Each number is 50 + 15 x the weight over its row's rms, rounded and kept within 0 to 99. Layers, rows and columns count from 0. The size before them is the row's rms in percent of the matrix's.

# up: layer 3 MLP up, 512x96, rms 0.159, rows 89-99, columns 0-95
# down: layer 3 MLP down (transposed), 512x96, rms 0.134, rows 89-99, columns 0-95
# gate: layer 3 MLP gate, 512x96, rms 0.175, rows 90-100, columns 0-95
up89 094:21 57 33 41 34 47 61 35 25 42 55 58 71 51 34 55 61 39 45 56 34 27 48 52 27 34 84 60 61 41 48 48 42 56 54 33 62 36 43 62 37 56 77 43 50 63 73 80 31 67 52 53 39 64 26 55 41 69 11 41 37 31 65 48 41 40 34 50 39 67 54 67 39 60 66 77 70 36 46 68 56 62 49 60 45 41 59 66 32 69 39 25 47 72 18 54
down89 101:49 42 57 63 33 60 63 34 74 77 69 63 46 68 51 28 60 46 36 64 77 59 28 46 68 38 53 47 52 58 56 77 55 52 59 55 26 47 50 45 57 67 55 49 79 55 68 64 51 56 70 51 36 64 41 71 40 79 45 24 75 43 62 62 41 34 37 35 40 85 55 24 69 50 35 69 64 67 29 48 54 82 55 37 65 49 65 57 26 74 48 52 45 45 65 67
gate90 092:60 65 56 53 65 22 48 71 56 67 24 46 32 42 56 70 56 60 36 36 20 57 57 65 45 59 42 76 38 33 37 39 43 69 71 77 40 50 44 33 54 16 62 56 52 53 34 31 57 33 54 65 42 26 63 52 72 81 36 58 72 32 47 46 33 48 57 20 65 17 54 53 52 62 63 34 55 24 39 51 40 43 49 63 58 78 49 68 45 30 33 69 40 44 44 44
up90 091:22 36 43 46 56 34 36 73 54 36 97 68 54 72 71 30 60 48 79 53 63 62 28 50 35 63 51 24 73 80 53 40 74 30 59 35 24 59 58 70 59 76 39 48 36 48 36 40 47 47 41 53 60 56 56 38 48 41 64 62 39 58 39 57 53 62 49 71 68 70 62 49 43 48 30 58 55 66 50 63 72 41 58 28 41 46 28 43 47 57 55 50 83 63 58 31
down90 092:45 63 34 75 52 46 46 52 47 40 41 56 50 35 63 52 38 34 47 62 40 58 49 42 31 56 43 58 37 65 46 31 30 40 29 49 41 41 49 67 74 51 42 16 52 48 41 40 22 62 30 31 66 40 58 40 79 16 69 62 72 50 55 49 49 36 49 79 48 50 39 32 60 32 31 24 45 30 29 56 46 45 13 35 47 35 25 35 65 36 85 73 50 44 64 58
gate91 108:57 78 70 53 59 51 61 64 48 84 50 76 49 24 90 49 50 73 52 51 56 58 37 32 30 26 41 50 52 37 55 56 27 27 54 43 46 31 43 65 50 78 54 42 61 73 36 48 69 74 66 66 45 48 43 43 50 48 56 73 44 18 27 69 51 50 66 50 51 44 68 45 71 58 37 44 57 61 43 23 70 56 53 26 41 50 51 28 73 41 22 56 67 54 38 55
up91 112:60 47 40 48 68 24 25 58 75 50 48 70 47 33 32 45 83 51 45 25 47 52 31 46 34 22 45 42 72 75 31 48 58 52 46 50 38 50 45 72 48 53 78 54 82 45 53 38 59 59 79 33 52 42 65 39 46 73 84 35 79 26 53 37 32 25 54 51 52 44 38 35 41 68 34 35 41 74 62 46 52 55 37 41 30 40 55 75 74 55 50 39 50 46 38 39
down91 113:41 30 21 66 57 46 28 68 37 50 51 39 47 58 22 64 94 59 39 41 61 64 45 28 41 07 42 56 73 51 52 65 35 52 48 46 43 42 48 50 69 73 40 47 32 79 66 36 62 63 46 45 54 46 20 58 77 45 64 50 64 37 55 49 55 64 43 72 64 31 53 48 82 60 39 29 58 61 39 49 39 45 71 33 38 41 45 47 28 57 75 68 54 37 39 54
gate92 099:63 63 45 51 48 33 52 77 41 77 33 83 19 63 42 59 22 51 27 67 43 81 63 51 64 58 54 61 69 57 58 38 52 16 57 57 69 60 31 38 61 54 36 85 39 66 52 65 17 48 33 38 48 40 65 73 46 61 42 22 57 55 39 39 21 18 50 63 49 47 44 26 65 40 54 39 42 64 43 49 40 54 53 55 46 37 66 64 68 45 54 47 56 66 56 44
up92 098:49 42 54 60 58 62 58 63 40 27 22 59 54 68 63 80 49 45 28 43 47 48 58 72 72 55 42 50 73 35 16 44 59 29 40 42 46 47 35 55 53 38 59 79 48 63 56 83 39 46 37 43 57 60 57 62 57 41 52 27 87 50 50 40 44 56 39 65 45 53 66 21 58 65 58 78 28 74 07 57 35 52 60 67 42 58 51 62 31 54 32 37 32 46 65 65
down92 100:59 53 33 49 43 49 30 52 53 48 39 44 46 54 32 79 24 58 57 41 69 38 53 45 69 46 60 62 69 78 70 12 34 44 64 55 51 37 25 49 57 30 43 69 47 43 37 94 27 53 32 49 47 82 53 51 62 49 57 47 49 19 54 56 39 52 60 35 51 44 57 42 56 59 51 34 37 73 45 48 30 40 51 65 79 53 85 55 32 40 59 33 61 65 83 37
gate93 091:49 40 39 40 47 42 55 58 24 48 36 55 61 13 51 44 37 36 63 43 65 29 61 38 25 56 64 59 62 62 42 37 24 64 64 51 73 56 65 32 71 45 62 30 42 69 57 58 44 23 44 81 56 35 41 57 71 17 48 45 50 48 31 44 42 35 33 87 37 33 49 43 28 55 23 66 58 44 77 31 57 53 37 74 56 39 37 59 47 35 61 37 40 30 71 46
up93 097:45 11 65 84 56 26 37 65 54 53 47 39 21 80 64 53 69 62 21 62 65 43 57 45 50 27 75 49 49 49 48 69 57 52 39 30 35 43 30 61 43 66 66 45 39 65 37 47 39 37 37 45 46 36 63 46 58 66 52 55 19 39 58 66 47 35 76 34 52 23 65 44 58 06 60 48 41 66 52 30 52 65 63 51 31 41 33 61 45 65 59 60 46 37 42 39
down93 095:54 62 49 59 54 74 37 38 59 76 64 77 34 49 88 60 39 39 59 59 52 23 39 63 63 15 27 69 64 36 66 45 65 45 24 39 47 59 56 66 49 70 69 37 62 43 28 84 58 59 37 69 49 45 49 22 58 42 50 23 65 69 37 59 36 69 41 53 53 74 64 87 33 37 48 43 42 63 40 50 50 56 49 52 29 35 39 54 36 52 57 56 52 55 33 43
gate94 110:37 56 68 36 65 40 68 41 37 50 51 52 20 64 35 69 66 39 47 83 53 50 54 16 42 56 53 80 52 39 79 74 57 39 51 51 60 56 43 54 59 61 55 54 50 27 30 64 54 58 52 45 61 53 32 34 31 45 45 51 60 41 44 65 48 40 74 63 61 24 25 50 28 67 65 33 40 79 90 65 30 53 60 37 36 63 72 37 66 58 45 72 24 49 45 62
up94 108:46 29 45 70 20 72 62 60 57 43 43 32 68 44 51 39 52 79 51 48 55 44 39 24 47 25 48 57 34 25 85 39 57 42 32 43 26 56 36 44 35 58 44 57 36 48 33 47 46 76 53 57 53 37 44 46 25 30 64 40 47 34 65 18 63 47 19 59 29 55 21 63 61 58 51 31 40 36 23 68 42 24 71 37 52 57 58 61 29 53 26 52 36 51 48 40
down94 106:48 45 62 49 34 73 28 68 45 31 56 92 42 21 42 46 39 51 55 38 43 55 38 63 59 40 65 48 57 46 43 72 49 34 51 46 72 58 58 26 34 74 74 49 61 32 28 70 36 35 73 43 37 45 63 53 27 51 52 24 58 62 58 51 46 41 53 50 25 32 36 44 24 25 54 71 44 51 35 52 71 69 76 33 20 47 75 41 63 27 58 38 61 53 64 60
gate95 093:69 74 76 40 61 35 52 58 38 53 62 59 60 50 64 43 41 27 60 41 56 33 56 56 33 29 08 58 40 42 50 61 62 33 60 35 47 50 14 58 51 56 40 32 63 69 44 43 55 73 35 45 58 39 80 46 47 49 60 34 62 57 23 46 52 57 36 22 19 43 63 54 46 37 51 69 61 61 40 58 41 70 60 35 36 25 15 60 71 53 50 25 73 61 52 30
up95 098:26 43 40 38 49 25 45 37 48 44 34 62 35 70 59 79 60 55 50 67 54 35 50 52 47 78 55 48 46 34 53 39 38 41 65 41 54 64 72 65 36 56 63 25 07 54 51 55 42 60 48 47 65 51 60 52 66 61 34 64 22 32 58 64 46 49 83 64 59 60 41 41 42 45 32 35 48 72 33 52 62 23 70 39 37 61 57 12 30 80 13 50 59 47 52 51
down95 100:48 42 43 56 70 59 50 25 59 65 30 39 29 42 52 58 68 40 13 46 33 65 46 40 34 59 81 36 39 72 75 43 60 62 71 53 61 41 33 62 47 45 62 43 44 77 43 35 42 62 36 50 66 57 59 62 59 45 72 20 60 65 38 33 82 76 48 42 55 49 39 50 37 72 43 15 48 60 53 52 59 48 57 52 18 36 40 27 63 56 46 49 18 52 70 69
gate96 102:44 63 62 64 36 32 35 33 57 44 66 24 25 55 47 57 43 70 52 31 70 39 62 70 68 66 56 53 35 47 60 65 52 68 69 38 59 53 55 95 33 60 21 41 47 65 43 60 27 17 67 12 48 45 33 61 48 68 57 83 32 38 48 41 58 58 56 56 32 59 40 46 50 35 27 66 61 48 37 27 49 63 41 45 40 63 58 35 43 38 61 49 28 30 43 60
up96 107:48 36 57 45 44 48 45 49 54 42 67 39 30 50 37 53 45 66 34 28 65 59 64 68 41 49 53 60 63 41 62 78 28 19 51 44 41 38 50 55 60 44 41 58 50 44 49 36 58 76 82 37 41 61 53 59 33 75 69 41 66 17 47 58 58 79 31 46 35 66 41 47 60 53 48 51 58 58 26 62 85 72 81 31 59 64 61 39 12 43 23 26 51 64 57 66
down96 105:57 37 73 50 18 53 35 81 38 53 51 78 40 53 27 36 53 57 51 64 42 68 33 59 67 44 33 43 24 57 46 45 53 39 51 53 36 71 44 76 13 26 72 54 40 57 52 28 43 51 24 64 56 47 54 59 51 68 48 35 25 54 55 51 82 40 55 40 49 33 27 55 58 30 37 49 59 37 46 48 51 61 65 63 70 16 70 67 19 40 53 33 49 61 35 50
gate97 112:45 67 43 61 32 30 58 66 52 69 45 67 53 79 74 64 58 54 37 52 25 66 46 42 80 75 45 58 61 34 70 83 75 22 43 27 69 65 58 47 23 74 59 65 45 53 47 67 56 58 54 71 55 51 45 69 19 60 37 56 65 33 56 66 57 50 52 77 32 43 60 70 23 45 41 68 44 42 58 61 74 48 51 37 46 40 57 29 61 47 39 50 54 38 45 28
up97 113:51 57 41 71 22 50 52 60 40 75 29 36 54 59 56 51 34 28 39 47 54 43 24 63 50 39 26 70 42 37 45 41 60 35 68 50 30 52 38 15 33 91 58 61 67 65 78 48 36 58 80 49 67 53 69 45 40 43 60 46 35 22 53 35 63 30 60 52 27 33 25 40 33 45 80 54 66 56 60 31 53 65 50 24 61 53 44 66 59 50 50 60 34 38 56 37
down97 106:62 39 61 42 16 69 63 51 60 45 51 88 32 42 50 22 49 31 59 61 46 65 31 53 33 36 42 56 31 56 43 61 32 38 30 63 67 34 73 67 45 31 44 49 51 15 62 54 58 41 70 45 51 41 53 56 59 64 74 61 12 29 36 61 59 58 62 52 26 32 61 45 34 53 52 59 62 51 72 37 64 64 48 63 50 52 37 82 76 53 54 51 75 66 63 30
gate98 102:77 56 50 52 47 48 42 42 56 45 27 47 58 35 62 59 39 84 59 45 61 67 76 60 51 72 56 57 62 35 62 27 70 45 47 36 48 60 42 41 69 69 46 51 51 56 73 51 33 68 67 36 69 28 49 47 66 53 23 25 35 36 59 17 45 62 45 80 66 60 34 70 80 58 50 47 49 61 57 24 59 66 26 60 42 42 47 36 73 47 66 20 55 34 22 53
up98 104:33 72 42 51 66 67 57 54 55 80 40 38 50 56 65 34 39 51 25 55 69 28 29 51 40 26 53 76 81 28 62 54 42 67 68 48 68 52 39 54 48 25 53 50 60 56 54 43 43 25 63 48 24 34 53 33 68 63 44 76 37 20 59 39 29 76 54 60 49 35 58 38 71 69 61 64 57 38 39 78 62 58 24 32 29 52 45 61 58 63 43 42 63 29 66 60
down98 104:63 70 65 37 27 48 77 64 44 35 75 44 43 65 50 66 56 52 47 52 19 59 39 52 52 30 31 62 59 57 91 67 35 60 54 35 73 77 30 44 79 27 47 54 62 48 61 58 54 79 81 52 44 52 81 49 42 66 38 77 48 35 46 53 53 52 26 51 50 44 36 43 46 48 56 62 35 46 30 63 67 42 53 48 61 51 36 54 54 63 21 68 39 47 35 19
gate99 094:65 33 51 40 43 48 46 70 55 60 64 17 20 55 57 65 54 73 73 44 35 51 67 37 36 62 55 38 37 42 61 59 64 53 51 47 48 46 45 35 79 19 38 50 45 71 42 22 40 17 38 48 59 34 38 14 52 59 47 59 62 33 44 74 44 55 56 80 45 57 49 45 68 33 70 37 67 58 37 50 58 37 80 22 38 44 61 68 46 64 31 35 26 58 45 67
up99 095:50 75 77 45 39 54 67 76 65 44 56 64 53 34 26 55 63 32 55 55 50 39 40 67 46 61 57 54 57 62 50 59 32 69 56 86 57 55 67 30 51 71 48 57 50 53 40 61 38 75 47 41 39 56 63 59 80 46 37 33 36 38 49 61 62 67 64 79 59 71 39 40 53 77 17 62 60 40 70 44 37 47 33 34 58 44 54 53 56 29 41 52 95 29 30 73
down99 101:62 72 47 54 45 45 43 42 62 54 44 54 32 57 54 36 41 32 98 82 53 44 43 53 60 54 39 46 56 29 49 65 38 74 60 36 12 68 49 74 71 48 38 56 67 38 49 59 64 58 37 78 36 62 64 51 42 64 55 56 72 69 26 41 64 28 44 42 54 24 17 42 67 29 64 68 54 49 63 13 46 61 45 49 26 47 50 57 62 43 52 54 38 58 36 36
gate100 097:36 44 40 65 69 33 63 47 77 46 69 38 33 30 46 45 27 52 48 56 51 45 64 67 42 24 86 28 62 72 49 49 68 48 59 57 45 64 43 35 40 50 65 16 57 52 28 55 30 57 44 54 78 74 37 39 83 62 36 49 55 31 60 45 28 63 71 44 54 50 65 65 47 52 32 29 43 36 45 53 61 26 55 46 57 36 30 85 41 45 66 55 18 51 50 64